Part of a small language model's weights: MLP 768 GELU, 4.62M parameters.
Each number is 50 + 12 x the weight over the matrix's rms, rounded and kept within 0 to 99. Layers, rows and columns count from 0.

# down: layer 2 MLP down (transposed), 768x192, rms 0.0652, rows 380-432, columns 0-63
# up: layer 2 MLP up, 768x192, rms 0.0652, rows 381-432, columns 0-63
down380:37 56 58 63 46 41 43 51 33 37 47 26 72 63 54 56 46 39 81 40 61 32 52 20 46 29 57 57 42 63 42 42 47 25 74 63 36 43 59 47 67 51 52 42 33 42 37 56 53 42 44 60 57 55 57 46 31 42 40 43 36 73 70 79
up381:60 30 54 52 50 54 59 53 48 47 64 67 42 51 33 47 38 31 61 36 49 35 33 37 49 42 60 69 44 41 62 37 36 38 53 51 58 42 61 48 54 50 48 63 61 44 47 37 48 42 54 57 37 55 33 46 42 46 43 62 36 42 58 50
down381:26 57 61 38 49 34 19 56 62 44 32 33 73 56 42 70 50 64 43 55 41 59 54 60 43 50 57 34 52 71 49 52 54 73 52 42 49 61 46 32 49 48 47 43 42 50 36 76 73 29 48 36 76 44 63 46 52 46 57 45 58 63 46 51
up382:32 53 50 59 57 51 37 44 46 52 55 65 44 43 54 32 55 50 54 49 45 54 45 64 58 63 35 58 49 47 41 53 60 39 33 50 33 62 58 41 49 58 47 49 56 35 43 54 78 42 42 77 52 70 57 40 60 55 50 68 44 67 57 36
down382:66 38 40 49 38 26 47 50 31 27 57 37 61 64 63 62 37 75 59 52 39 46 56 50 45 26 77 37 52 47 48 51 47 70 64 32 57 53 36 52 34 39 54 52 55 46 56 28 45 47 26 38 46 44 49 71 59 43 39 29 61 59 46 61
up383:52 33 47 45 54 60 40 35 72 55 57 53 50 44 50 58 38 46 48 51 49 53 51 60 52 48 49 46 54 66 53 59 43 70 42 56 57 53 40 36 63 52 58 73 44 51 59 53 47 34 66 50 44 46 46 45 54 51 63 56 57 50 64 63
down383:47 50 54 43 50 62 54 71 51 49 62 66 49 45 54 55 57 55 51 49 47 45 49 31 47 42 57 58 50 52 59 43 53 31 60 50 78 47 55 52 53 52 51 50 58 43 41 57 56 67 37 69 64 50 49 52 58 39 39 46 71 60 59 49
up384:55 67 75 49 63 49 66 63 58 55 56 49 50 66 52 72 51 63 31 71 38 53 64 47 21 41 43 67 35 20 43 50 63 53 63 50 49 63 52 38 39 23 33 51 62 58 67 31 55 34 50 51 39 53 29 48 57 55 62 46 49 49 64 45
down384:50 41 32 45 54 43 59 36 89 37 39 09 46 50 47 46 47 68 62 60 49 58 66 67 57 70 32 29 44 42 59 34 55 42 50 44 51 55 56 51 31 19 53 53 47 45 53 63 56 51 33 63 43 35 56 49 30 54 40 47 44 71 23 87
up385:60 34 41 42 52 56 38 55 69 46 28 64 86 36 56 46 64 53 52 39 85 49 60 51 48 40 30 55 61 58 48 46 62 29 57 53 33 46 42 59 34 57 28 46 65 46 35 62 42 41 46 41 44 46 28 43 75 61 54 54 56 51 75 42
down385:52 69 54 46 40 24 29 47 41 53 61 59 44 60 32 58 31 47 56 51 38 61 39 43 60 62 64 52 55 40 60 43 47 60 51 48 48 73 59 52 38 48 66 58 42 52 63 48 62 78 59 60 57 64 60 58 31 35 44 39 46 47 35 58
up386:40 24 53 51 66 45 40 55 34 32 74 47 24 55 62 61 53 37 47 43 53 40 39 32 43 56 50 63 53 36 67 54 60 57 48 55 47 56 50 31 38 38 46 61 46 50 54 58 38 54 52 50 49 30 56 71 36 47 47 51 36 47 56 63
down386:50 70 59 65 34 58 45 67 59 60 39 55 64 48 22 37 34 51 57 53 58 54 63 59 41 35 67 52 34 63 24 58 39 47 51 69 62 40 67 66 38 71 53 31 52 43 51 57 42 42 53 54 68 60 33 47 41 55 42 47 56 48 55 37
up387:45 47 66 71 52 39 54 42 59 47 37 64 66 31 35 46 63 64 40 60 55 43 49 63 39 43 58 39 40 48 36 44 14 31 45 69 66 32 55 43 63 35 38 56 49 33 39 60 56 63 48 46 53 52 42 44 56 51 54 67 45 58 63 28
down387:52 54 57 43 40 68 45 47 64 49 49 46 71 70 45 55 47 54 58 37 52 57 37 37 75 39 45 54 60 54 65 50 43 55 43 40 41 67 58 49 59 45 59 54 60 66 53 42 49 28 40 59 22 53 62 63 61 48 55 43 60 55 42 46
up388:47 61 47 41 64 92 52 69 58 32 51 27 55 57 53 57 50 30 64 54 43 51 55 52 56 43 46 40 48 53 54 44 50 50 37 52 42 61 34 53 48 61 55 37 49 31 28 53 61 56 39 51 47 57 39 33 26 68 41 38 40 57 52 28
down388:59 21 64 48 56 33 51 39 30 64 59 58 37 38 50 31 53 45 30 34 55 42 37 53 47 58 40 51 44 47 46 38 50 49 56 47 44 54 60 46 39 32 32 75 45 57 49 42 26 41 41 66 14 69 48 45 68 33 63 40 51 40 47 64
up389:39 47 62 38 51 43 30 55 37 51 37 66 52 59 49 61 41 44 50 36 38 43 48 65 41 55 43 61 55 38 56 36 58 51 69 37 50 56 56 52 55 33 33 41 63 44 70 50 48 45 36 44 73 35 41 69 56 59 60 46 58 44 49 53
down389:52 47 57 50 49 67 36 50 30 48 61 52 44 58 35 44 35 62 60 49 37 45 29 54 57 55 45 53 50 34 29 49 18 39 38 57 57 57 42 53 64 51 70 52 44 54 58 52 51 34 45 43 35 60 53 50 51 35 40 63 65 43 56 67
up390:67 59 37 51 59 61 56 43 47 35 60 66 57 47 19 51 28 49 54 33 26 41 64 49 48 60 45 51 61 26 63 64 40 36 44 38 36 54 55 52 29 56 52 58 57 35 53 55 45 37 42 39 53 28 53 57 53 49 51 45 52 49 41 39
down390:26 28 58 40 45 48 49 60 47 58 51 26 38 40 47 62 77 51 53 67 79 56 51 54 60 29 41 43 48 57 48 45 62 67 52 65 47 59 48 44 59 71 55 37 63 57 42 40 56 64 56 66 47 75 39 58 39 52 49 40 39 60 64 61
up391:38 40 34 49 56 41 70 57 41 50 61 53 65 43 43 36 45 49 44 59 57 61 46 73 61 34 64 58 47 55 37 71 32 49 57 57 58 43 38 30 64 45 52 46 70 61 48 69 33 55 45 54 36 67 34 51 52 59 40 33 53 65 61 48
down391:74 46 72 47 65 55 43 58 34 48 35 44 39 37 42 53 69 40 49 43 43 59 47 43 65 78 59 36 50 66 59 47 42 54 44 57 45 62 68 70 64 68 45 50 50 68 51 59 63 44 55 48 71 32 77 42 55 40 72 52 49 63 51 42
up392:33 40 37 47 76 39 46 57 61 45 55 56 44 55 69 57 70 48 38 51 43 47 48 38 23 43 73 69 33 26 54 45 57 55 36 33 37 51 52 68 63 47 53 38 45 52 47 29 35 69 52 39 47 50 55 38 48 57 46 64 52 52 46 56
down392:43 63 48 44 56 59 49 47 29 31 47 72 64 60 40 44 46 60 76 59 57 61 58 43 58 69 42 46 61 58 48 23 42 81 77 56 64 64 48 48 48 41 63 60 42 39 51 63 30 39 49 65 66 59 44 70 71 28 49 24 54 22 56 32
up393:51 58 48 39 46 59 46 45 29 49 44 57 49 39 66 36 66 65 60 78 56 34 67 68 76 20 39 58 46 52 58 65 53 35 51 42 71 45 27 43 52 51 52 32 46 50 48 52 50 61 59 51 57 62 58 44 43 61 39 41 45 61 25 39
down393:48 49 67 59 39 46 46 60 57 39 60 42 46 64 67 62 39 40 37 40 49 58 35 53 37 72 70 49 63 60 38 25 40 53 43 51 30 58 78 54 44 55 52 59 46 59 60 60 38 68 30 49 33 59 43 61 44 31 47 49 46 39 67 55
up394:50 53 49 32 38 63 51 66 63 57 55 49 72 24 61 35 60 34 46 63 49 62 63 60 56 48 35 39 59 61 34 60 67 41 57 30 26 43 40 54 51 42 52 46 34 46 55 46 72 55 37 58 37 36 60 45 37 55 67 69 42 79 33 56
down394:46 45 50 50 59 43 55 34 27 56 48 43 46 56 35 57 48 63 56 35 52 51 46 58 63 61 55 51 59 57 63 49 52 62 48 64 48 77 45 41 60 64 37 67 65 34 64 60 45 73 54 39 68 54 62 59 66 62 41 31 55 32 62 33
up395:42 61 75 47 45 34 43 33 42 47 38 51 50 55 44 55 45 56 43 47 38 47 33 47 38 51 42 50 33 79 57 49 45 19 54 57 81 64 37 56 44 51 56 50 43 50 61 37 53 48 57 51 39 61 55 49 50 50 62 61 47 67 44 37
down395:48 55 44 46 64 56 48 42 57 72 66 47 48 49 60 43 58 45 42 53 54 59 61 44 59 38 47 46 57 40 28 33 44 71 57 53 33 26 54 39 43 56 47 55 42 67 48 77 59 52 45 57 71 48 49 63 45 50 43 47 68 46 47 55
up396:43 51 57 45 50 38 44 57 53 53 43 54 56 52 56 62 44 56 50 41 38 64 29 23 52 50 42 43 44 46 45 28 41 34 55 37 26 48 40 52 53 71 49 57 45 37 42 47 69 47 60 56 29 42 45 46 50 56 44 71 36 62 65 45
down396:45 47 61 51 63 43 50 52 58 49 58 42 49 52 54 49 71 42 29 57 70 62 73 49 68 60 58 49 56 62 41 75 46 72 52 67 57 50 55 45 38 29 55 62 50 60 47 65 47 55 55 34 62 52 40 44 51 55 48 24 31 38 56 53
up397:53 63 40 56 56 37 28 59 31 47 59 61 41 23 53 65 51 46 32 53 65 55 46 36 34 48 74 50 28 25 61 56 54 48 40 65 42 46 63 46 68 55 47 43 76 70 35 71 22 32 46 54 63 61 66 43 35 55 69 49 47 50 26 43
down397:25 35 61 38 44 54 43 42 61 33 57 46 64 73 66 59 45 53 59 58 55 43 45 56 47 44 36 57 72 67 45 57 33 59 52 39 55 47 63 61 43 52 56 56 31 33 74 37 68 69 60 46 31 44 44 54 47 36 45 52 55 43 54 49
up398:69 28 50 52 52 53 41 53 40 44 27 60 76 50 73 23 24 49 64 71 65 30 38 69 59 68 21 46 54 54 55 45 54 69 56 48 45 63 57 54 67 62 29 79 36 40 21 49 35 39 60 55 29 50 30 23 48 48 68 62 49 53 74 30
down398:45 75 45 58 49 47 39 51 59 59 73 56 32 42 35 56 72 63 62 31 43 69 42 44 32 45 53 53 47 39 48 53 31 45 59 53 42 22 33 41 24 38 49 30 54 59 61 70 64 46 46 46 59 78 56 55 44 47 36 40 45 46 60 71
up399:40 46 13 43 22 49 49 33 33 63 71 29 30 68 60 34 61 50 46 48 57 67 62 59 40 50 35 63 65 46 65 64 62 55 74 51 50 38 53 37 73 45 69 83 57 52 38 48 60 60 51 40 48 48 59 56 74 42 64 41 56 31 48 60
down399:54 53 41 66 58 57 60 41 65 43 51 47 63 45 62 20 72 44 25 17 70 49 82 37 50 57 12 44 68 22 32 43 63 50 40 41 25 27 59 57 48 28 56 65 50 49 33 47 59 79 61 45 76 45 34 67 52 61 50 48 65 49 63 59
up400:61 47 59 44 34 55 64 40 48 28 46 71 51 39 55 32 47 45 63 53 38 28 64 44 58 73 79 61 64 25 51 56 50 59 45 41 51 54 38 47 35 55 74 68 59 43 50 57 57 39 44 56 63 52 44 56 45 45 32 43 40 60 38 55
down400:48 49 45 62 61 23 53 73 33 49 48 39 64 38 44 54 35 51 35 57 54 62 53 57 35 47 45 51 51 53 45 26 23 29 58 63 52 57 54 50 44 52 40 45 45 37 66 53 58 42 61 27 52 71 57 58 51 48 68 62 69 31 58 68
up401:43 32 39 68 40 39 52 40 51 57 45 64 54 45 56 53 56 45 27 62 57 69 45 47 51 46 67 61 53 42 34 43 65 63 54 69 70 48 49 34 41 61 62 55 60 42 42 48 57 36 47 68 67 56 54 57 72 54 41 48 52 76 60 44
down401:64 52 61 29 39 59 50 42 64 43 48 45 58 44 44 43 53 58 85 38 55 31 42 61 42 63 41 47 46 50 62 58 25 49 46 25 41 61 48 58 54 48 37 48 53 51 50 64 45 60 53 40 24 40 51 50 20 48 44 54 49 30 46 54
up402:50 69 36 44 60 40 56 70 42 43 58 40 79 58 35 40 44 63 39 56 54 61 62 68 60 60 60 48 33 54 15 48 35 59 49 36 59 62 53 58 39 59 73 54 39 44 58 51 50 57 38 47 31 43 37 47 54 44 42 55 41 63 61 51
down402:55 40 60 53 41 62 50 26 49 72 43 53 18 58 49 52 64 42 69 45 47 44 30 53 46 46 50 50 56 45 71 48 66 38 48 76 53 37 46 41 75 44 35 60 55 61 40 50 52 44 43 58 61 61 38 48 46 61 44 34 50 53 51 52
up403:50 57 72 61 42 71 52 75 72 58 40 54 55 26 56 51 67 43 43 33 65 46 50 37 37 65 34 51 45 46 27 59 48 49 82 62 14 56 51 71 64 40 34 42 58 34 44 51 26 48 21 50 54 42 35 60 21 71 45 41 41 67 70 18
down403:55 33 34 41 76 29 47 54 40 51 43 69 46 74 59 47 60 55 56 86 33 65 55 47 59 37 66 26 46 73 76 33 64 59 44 60 62 35 60 38 38 68 48 56 43 40 49 26 60 49 67 41 52 40 70 25 67 45 48 55 73 34 53 62
up404:51 62 73 63 53 48 66 43 43 49 52 51 50 54 55 53 69 48 35 36 53 52 35 46 33 52 39 56 33 14 43 56 39 57 29 56 39 28 42 39 63 32 41 34 41 55 59 33 37 39 57 34 53 57 50 52 52 46 58 55 40 44 27 47
down404:51 56 45 67 63 41 50 71 31 64 50 31 78 67 83 50 97 46 45 47 23 28 40 49 21 61 62 46 35 13 46 47 48 50 58 61 32 57 42 76 54 50 73 62 41 76 76 42 26 54 27 47 81 46 61 36 41 64 56 64 68 42 38 18
up405:58 62 53 58 56 49 59 38 48 54 34 56 55 45 61 46 50 52 40 68 44 39 59 47 46 56 47 64 49 34 46 39 53 42 63 57 44 50 61 54 54 59 65 48 73 53 55 43 63 51 53 58 65 50 56 40 35 31 52 45 55 58 47 48
down405:37 61 45 54 40 31 57 49 67 30 58 74 44 33 47 42 49 51 61 39 38 51 33 40 55 47 48 55 50 53 51 50 53 55 51 65 47 74 57 46 45 53 57 45 54 32 36 54 48 59 35 50 58 51 54 34 55 55 43 43 49 57 76 65
up406:46 44 48 37 57 57 53 37 52 39 35 47 75 50 61 34 59 65 34 55 58 37 54 14 36 32 45 70 62 63 46 30 65 54 21 56 43 35 51 37 73 43 50 34 49 62 46 61 54 47 35 46 52 29 43 45 54 43 65 54 62 59 54 47
down406:40 38 80 49 23 60 41 65 57 44 48 40 26 59 62 58 52 49 59 49 54 80 33 59 73 69 64 57 58 58 51 59 22 57 65 17 54 57 53 55 48 24 51 61 74 52 60 53 55 32 43 66 55 51 68 49 35 71 17 37 41 56 49 59
up407:49 53 48 58 46 36 47 46 53 21 66 46 54 30 46 27 65 51 43 47 42 71 55 37 29 73 61 57 29 22 41 62 30 55 55 49 41 34 53 57 46 59 39 68 60 68 46 23 39 20 66 67 52 69 66 33 48 51 53 43 62 56 38 45
down407:40 58 50 45 48 53 34 29 61 29 48 60 73 50 54 60 32 45 83 61 56 49 40 83 60 58 84 47 27 84 69 24 32 45 46 44 40 95 28 43 48 44 53 52 47 53 43 68 48 31 50 48 43 43 21 55 63 45 45 36 35 40 41 41
up408:55 56 58 57 42 42 44 60 71 49 51 40 47 27 48 56 65 50 54 53 40 60 56 55 42 39 38 14 34 60 66 36 63 53 52 46 53 72 23 46 42 44 42 40 29 68 43 56 50 55 68 45 17 61 53 52 65 42 48 68 47 21 62 59
down408:55 43 32 47 50 72 54 62 31 39 58 62 51 70 57 35 39 52 35 41 65 44 61 44 50 58 58 71 64 65 44 45 46 47 45 59 38 32 61 31 62 54 32 58 52 46 57 35 61 33 28 59 65 56 51 31 36 49 41 52 53 62 54 32
up409:51 44 43 48 48 47 37 60 38 49 53 46 58 61 57 51 54 62 57 64 56 68 50 49 54 52 74 52 50 50 46 54 60 56 38 45 67 39 23 43 44 52 41 58 40 62 50 52 41 58 38 27 42 55 54 62 45 40 28 61 39 52 53 66
down409:44 38 62 37 53 45 68 37 63 44 41 56 50 57 43 64 43 41 47 43 42 40 42 67 41 51 57 57 67 46 72 61 49 58 58 52 26 59 57 46 55 64 45 33 39 42 71 53 68 46 64 68 54 50 49 44 50 66 73 29 61 49 63 26
up410:51 41 51 35 47 51 48 43 70 48 57 71 66 66 42 50 34 44 49 53 47 66 82 50 35 61 61 23 41 56 42 51 46 50 43 63 32 52 32 62 50 54 46 38 49 33 48 48 68 40 56 49 29 54 41 64 41 59 36 54 47 44 92 46
down410:50 50 59 66 48 59 52 53 21 60 45 37 41 26 64 59 55 59 50 41 55 59 37 56 63 51 52 72 56 46 49 56 47 60 60 44 72 43 62 53 47 68 52 64 45 59 67 53 36 54 40 56 55 31 54 45 43 40 49 40 49 68 32 69
up411:69 59 57 39 41 53 46 68 61 48 58 66 51 57 60 48 47 40 58 48 56 53 49 49 52 44 66 50 51 52 59 43 51 54 38 40 54 47 35 61 52 48 37 36 38 56 48 52 36 65 37 49 51 52 47 46 50 57 67 44 34 42 52 45
down411:32 40 41 63 55 50 59 32 47 49 49 35 57 54 41 54 53 62 44 47 42 50 45 45 45 60 39 47 52 53 43 48 51 41 64 61 46 34 64 49 45 53 68 59 59 52 54 38 59 37 58 45 35 49 59 43 56 36 33 49 58 65 52 52
up412:61 42 57 50 44 67 43 53 48 53 53 42 59 55 44 51 36 33 52 38 48 20 44 52 22 52 33 50 56 70 29 50 43 55 60 36 32 56 56 35 53 48 45 61 27 52 58 55 48 50 62 56 41 49 46 66 59 49 31 38 37 28 54 48
down412:39 60 62 57 48 41 35 50 53 53 44 46 48 58 55 59 60 41 34 57 47 76 55 44 62 52 63 19 58 50 73 37 45 40 47 70 59 31 64 49 42 44 25 52 61 45 32 58 58 29 49 51 50 32 65 34 41 52 72 53 25 53 46 47
up413:74 26 71 56 40 54 57 56 40 58 42 61 36 55 57 52 59 46 52 56 42 38 48 52 44 41 46 53 51 23 82 30 55 50 67 75 50 47 79 46 42 47 73 56 65 52 47 46 48 43 40 41 55 42 55 58 51 34 69 54 36 44 46 61
down413:44 51 47 50 64 46 42 69 51 53 62 42 55 68 43 42 48 62 41 40 44 49 54 54 45 43 49 52 40 78 41 52 46 58 31 37 42 48 10 50 45 56 31 52 44 46 51 49 60 42 60 54 27 47 56 44 31 49 33 52 72 51 50 43
up414:51 37 63 53 39 34 46 52 32 41 54 55 63 65 63 56 41 49 53 46 67 62 41 54 32 43 55 66 46 61 46 54 49 46 56 58 78 34 48 36 48 57 67 31 26 58 46 46 51 68 51 43 41 51 58 35 37 51 59 44 53 59 56 64
down414:55 54 41 32 59 47 51 55 46 58 60 52 51 50 60 44 69 40 38 39 50 46 59 45 63 55 34 31 49 41 44 59 41 51 45 52 45 73 55 46 54 38 48 57 62 44 55 53 39 43 57 48 52 53 46 74 53 46 43 56 34 44 61 34
up415:60 54 61 45 44 54 42 53 43 32 44 58 54 43 58 41 71 52 24 39 60 62 33 35 43 52 47 35 53 33 29 58 44 50 69 65 29 39 50 73 54 22 35 27 56 42 35 36 52 41 64 55 51 36 53 46 43 60 45 33 38 58 32 36
down415:62 57 46 71 23 36 57 47 59 61 41 40 70 59 55 35 50 57 42 37 68 49 45 54 34 42 58 28 39 60 56 51 35 46 48 39 45 47 50 31 47 42 61 65 68 52 46 68 56 37 48 61 49 31 62 51 43 52 57 51 45 62 42 29
up416:35 62 56 64 49 53 49 43 38 47 71 70 60 45 40 33 44 54 54 46 62 52 51 34 58 50 59 57 44 46 36 46 48 37 49 44 37 44 55 66 32 59 58 52 38 43 58 42 54 45 37 51 57 54 51 34 42 45 48 32 35 35 47 41
down416:66 43 47 43 63 50 45 57 38 46 41 30 43 50 58 78 57 49 43 35 55 55 60 50 45 60 27 47 58 49 59 58 42 50 54 60 58 64 50 47 54 44 43 64 68 66 39 60 28 47 57 52 46 45 40 60 65 62 51 67 76 63 51 45
up417:56 71 39 41 58 52 58 66 49 36 52 45 58 41 36 67 41 53 57 60 38 35 46 53 58 37 57 61 44 45 43 48 48 51 60 47 56 56 59 47 71 40 59 60 72 54 62 65 38 66 50 61 59 30 51 37 59 51 41 36 55 46 44 36
down417:29 34 46 53 43 40 45 45 35 48 59 44 50 58 46 41 45 56 42 43 60 51 37 57 37 45 33 55 45 65 68 66 32 42 40 55 46 41 44 40 44 62 44 51 72 49 48 37 48 51 41 54 59 57 52 53 53 34 50 43 37 39 71 63
up418:35 40 70 48 43 62 37 16 63 52 64 57 42 53 40 42 20 33 35 70 62 33 54 55 49 39 54 20 56 49 52 41 42 59 58 71 59 41 52 44 63 52 58 73 36 47 51 57 64 30 57 40 52 38 46 42 54 26 42 47 33 68 44 44
down418:67 55 28 57 47 34 49 76 37 50 39 42 39 51 65 49 65 62 66 31 50 70 57 37 49 52 32 63 49 58 45 47 40 58 42 53 43 52 35 48 47 35 40 39 48 65 63 49 55 70 35 70 59 74 49 49 35 56 67 58 60 26 42 60
up419:45 59 30 66 78 79 59 38 44 68 54 39 50 56 63 73 59 44 50 39 38 64 45 50 51 52 68 59 54 45 62 40 69 53 51 24 51 60 42 43 52 57 57 44 44 37 60 83 43 33 50 47 62 53 37 69 48 58 58 61 52 22 46 60
down419:57 49 61 45 36 36 43 49 60 37 44 59 51 35 58 42 45 40 47 52 59 55 49 34 47 63 43 45 41 40 33 63 28 45 43 68 46 37 57 65 39 36 51 61 71 52 35 30 63 57 54 52 41 50 60 44 34 53 55 30 38 79 59 48
up420:54 32 49 57 50 45 62 41 49 51 43 50 56 29 49 31 36 57 65 72 58 76 50 56 35 76 51 79 40 37 70 41 48 41 60 37 62 52 45 51 55 58 39 37 67 49 71 57 40 59 43 59 54 46 51 44 60 78 64 68 54 57 57 44
down420:46 67 53 50 64 60 47 56 64 46 53 60 52 62 57 62 66 56 37 41 44 24 68 39 58 26 59 31 57 42 30 54 52 66 42 69 42 39 52 53 44 49 79 60 49 44 30 48 60 44 54 38 50 64 46 51 61 26 46 51 42 43 46 47
up421:61 53 48 48 44 50 50 32 58 59 49 40 58 54 70 46 45 59 51 51 51 30 47 51 50 55 78 56 51 28 76 76 55 48 53 41 40 56 48 44 83 48 55 49 50 45 58 59 58 47 64 38 40 61 54 48 52 57 77 51 46 45 69 47
down421:34 38 52 36 62 59 21 74 42 57 38 58 33 54 57 47 43 33 39 43 41 43 40 55 58 53 46 53 55 67 26 36 62 57 67 67 65 50 68 50 21 46 42 60 63 51 59 35 49 56 46 58 67 44 48 43 59 39 41 52 52 62 42 46
up422:57 55 56 50 73 28 61 57 48 59 60 45 74 36 53 55 67 53 62 36 48 75 55 59 51 56 51 64 23 20 30 42 66 55 43 51 55 46 41 40 66 31 34 52 36 43 44 45 35 45 45 53 52 67 43 50 40 76 53 62 53 49 39 65
down422:75 40 52 42 61 78 31 48 48 63 31 67 30 65 52 23 32 37 61 49 55 37 63 40 35 44 82 44 66 34 51 65 59 58 67 39 38 67 38 48 45 70 56 42 34 58 63 55 36 40 50 48 47 43 49 59 32 55 45 42 65 66 74 35
up423:38 42 49 35 22 45 38 54 34 65 73 37 44 67 60 50 47 57 63 40 62 59 45 50 39 55 56 49 42 46 39 66 40 39 73 57 55 33 46 41 57 49 52 48 46 61 61 62 62 56 53 50 57 61 47 58 33 35 34 43 52 53 53 50
down423:35 49 46 57 82 61 55 52 62 51 32 76 38 56 55 34 68 26 43 52 48 60 49 47 45 26 26 63 56 36 51 42 48 45 40 46 70 37 41 51 46 67 62 62 63 58 46 55 50 69 56 49 40 56 36 46 26 41 75 60 34 59 73 26
up424:68 54 39 55 47 68 36 37 42 41 41 52 39 33 64 47 58 44 48 38 63 45 33 46 40 49 61 52 46 50 34 57 37 29 63 53 37 54 53 44 46 54 40 44 51 57 47 48 56 50 60 50 56 52 53 72 65 38 43 44 51 41 39 60
down424:35 32 56 42 26 35 63 42 45 53 54 48 42 69 37 42 35 49 55 59 57 54 60 57 49 46 40 54 57 32 55 46 64 47 44 55 74 37 36 43 47 70 55 67 56 59 53 46 38 47 45 49 52 64 54 42 27 50 57 49 42 45 60 53
up425:46 39 35 66 56 55 61 43 33 42 09 35 48 56 48 62 50 52 49 56 60 47 35 56 47 53 47 49 55 41 45 46 43 29 62 52 54 61 47 48 38 55 45 40 65 66 56 73 50 31 53 51 63 49 39 54 29 76 59 40 62 37 50 60
down425:61 57 37 63 60 57 38 63 58 68 51 35 49 34 48 38 60 60 14 39 43 66 73 34 48 60 77 45 63 51 77 67 49 81 44 47 53 57 45 50 58 23 37 51 30 41 43 50 50 51 43 50 60 64 26 44 60 53 45 49 49 41 48 37
up426:45 60 49 58 57 55 58 45 50 31 43 55 59 59 41 64 55 55 56 47 22 54 45 23 60 67 38 46 63 31 48 58 64 64 58 39 43 39 53 66 46 62 35 78 69 35 38 49 44 62 41 58 56 61 36 46 51 49 57 25 60 40 46 51
down426:45 52 44 44 40 41 37 64 48 75 53 34 41 35 56 44 28 54 53 43 56 62 70 57 25 34 60 51 45 46 47 48 42 56 51 64 49 51 50 32 47 40 46 25 22 52 66 52 64 39 41 41 51 41 64 59 49 54 37 60 43 62 50 47
up427:46 40 56 60 54 41 58 64 56 54 44 48 65 64 38 58 38 69 49 48 51 26 23 52 37 40 48 75 53 36 46 60 45 47 46 45 60 38 51 44 48 46 60 38 70 36 42 64 40 23 68 59 58 55 51 53 51 38 51 53 43 62 51 55
down427:58 60 40 52 38 36 40 35 55 71 42 53 51 40 49 32 60 43 66 62 39 60 62 55 77 63 66 46 40 49 38 41 38 60 30 57 32 53 50 36 37 51 32 43 51 42 68 38 45 77 29 57 54 38 46 53 40 70 37 43 51 42 61 52
up428:55 58 69 35 56 36 61 62 48 52 36 47 52 51 59 47 71 53 49 49 67 39 40 31 48 37 48 44 52 30 43 47 35 34 53 65 37 57 44 61 65 40 51 33 48 53 38 44 49 44 52 31 60 66 38 29 51 46 45 79 42 34 35 48
down428:53 51 47 57 49 47 30 43 37 35 63 42 54 60 59 61 47 57 64 52 35 55 59 61 61 62 47 43 39 74 38 45 55 46 46 40 53 58 52 26 39 55 30 74 57 49 47 58 60 45 49 69 51 36 45 45 60 59 43 24 48 51 67 54
up429:35 43 45 55 29 65 50 43 49 52 70 55 49 36 49 37 55 51 57 69 44 43 56 55 37 55 48 61 65 44 60 56 66 44 16 47 46 38 61 37 37 65 65 47 62 44 46 44 44 57 46 47 50 48 48 30 54 48 44 58 35 35 61 50
down429:67 60 39 61 53 36 47 51 45 59 52 38 54 48 52 50 36 51 62 71 48 65 53 42 60 57 39 37 59 39 44 63 50 50 75 45 42 55 50 63 54 42 31 49 65 43 60 65 49 47 37 51 51 55 55 58 49 42 54 53 63 72 34 50
up430:28 63 56 66 34 53 47 43 33 47 38 61 50 25 79 61 60 25 37 35 55 68 47 54 50 76 34 42 48 57 60 49 56 35 64 63 48 53 58 40 55 62 50 21 52 44 45 58 31 52 44 50 45 40 42 59 36 74 67 68 43 58 81 40
down430:48 41 67 52 67 69 60 46 77 42 52 44 46 55 53 41 52 63 63 53 52 57 50 50 46 39 36 56 43 58 58 48 30 63 51 29 43 48 48 49 46 35 35 65 48 40 53 36 70 53 48 41 70 69 50 49 56 35 52 37 54 30 55 56
up431:75 56 47 46 43 31 56 49 40 35 69 43 61 39 32 44 51 41 29 43 53 38 56 24 34 59 57 47 33 36 47 46 23 60 60 48 39 37 56 28 50 40 56 55 56 42 53 58 78 39 50 42 42 61 43 35 44 58 51 54 49 59 58 47
down431:57 45 39 52 54 65 58 50 37 59 45 56 57 50 56 56 52 46 40 44 54 67 29 73 36 56 46 47 52 61 56 55 45 36 50 71 53 61 55 66 55 61 36 43 50 50 51 28 39 63 54 48 41 42 52 60 43 44 42 33 25 52 37 60
up432:37 56 30 28 60 28 62 33 56 48 45 49 66 63 52 46 64 65 46 43 52 38 46 58 68 50 68 73 42 44 40 40 30 71 57 39 52 49 46 59 66 62 57 31 37 50 69 62 41 61 67 64 51 54 37 31 44 50 39 52 56 59 64 42
down432:58 60 53 64 37 63 39 55 37 39 56 58 43 40 51 65 43 32 48 49 61 59 66 47 35 45 36 40 59 58 58 66 57 46 41 62 42 47 46 45 45 36 51 65 59 59 40 46 57 42 24 35 45 49 56 81 65 40 58 53 42 53 42 52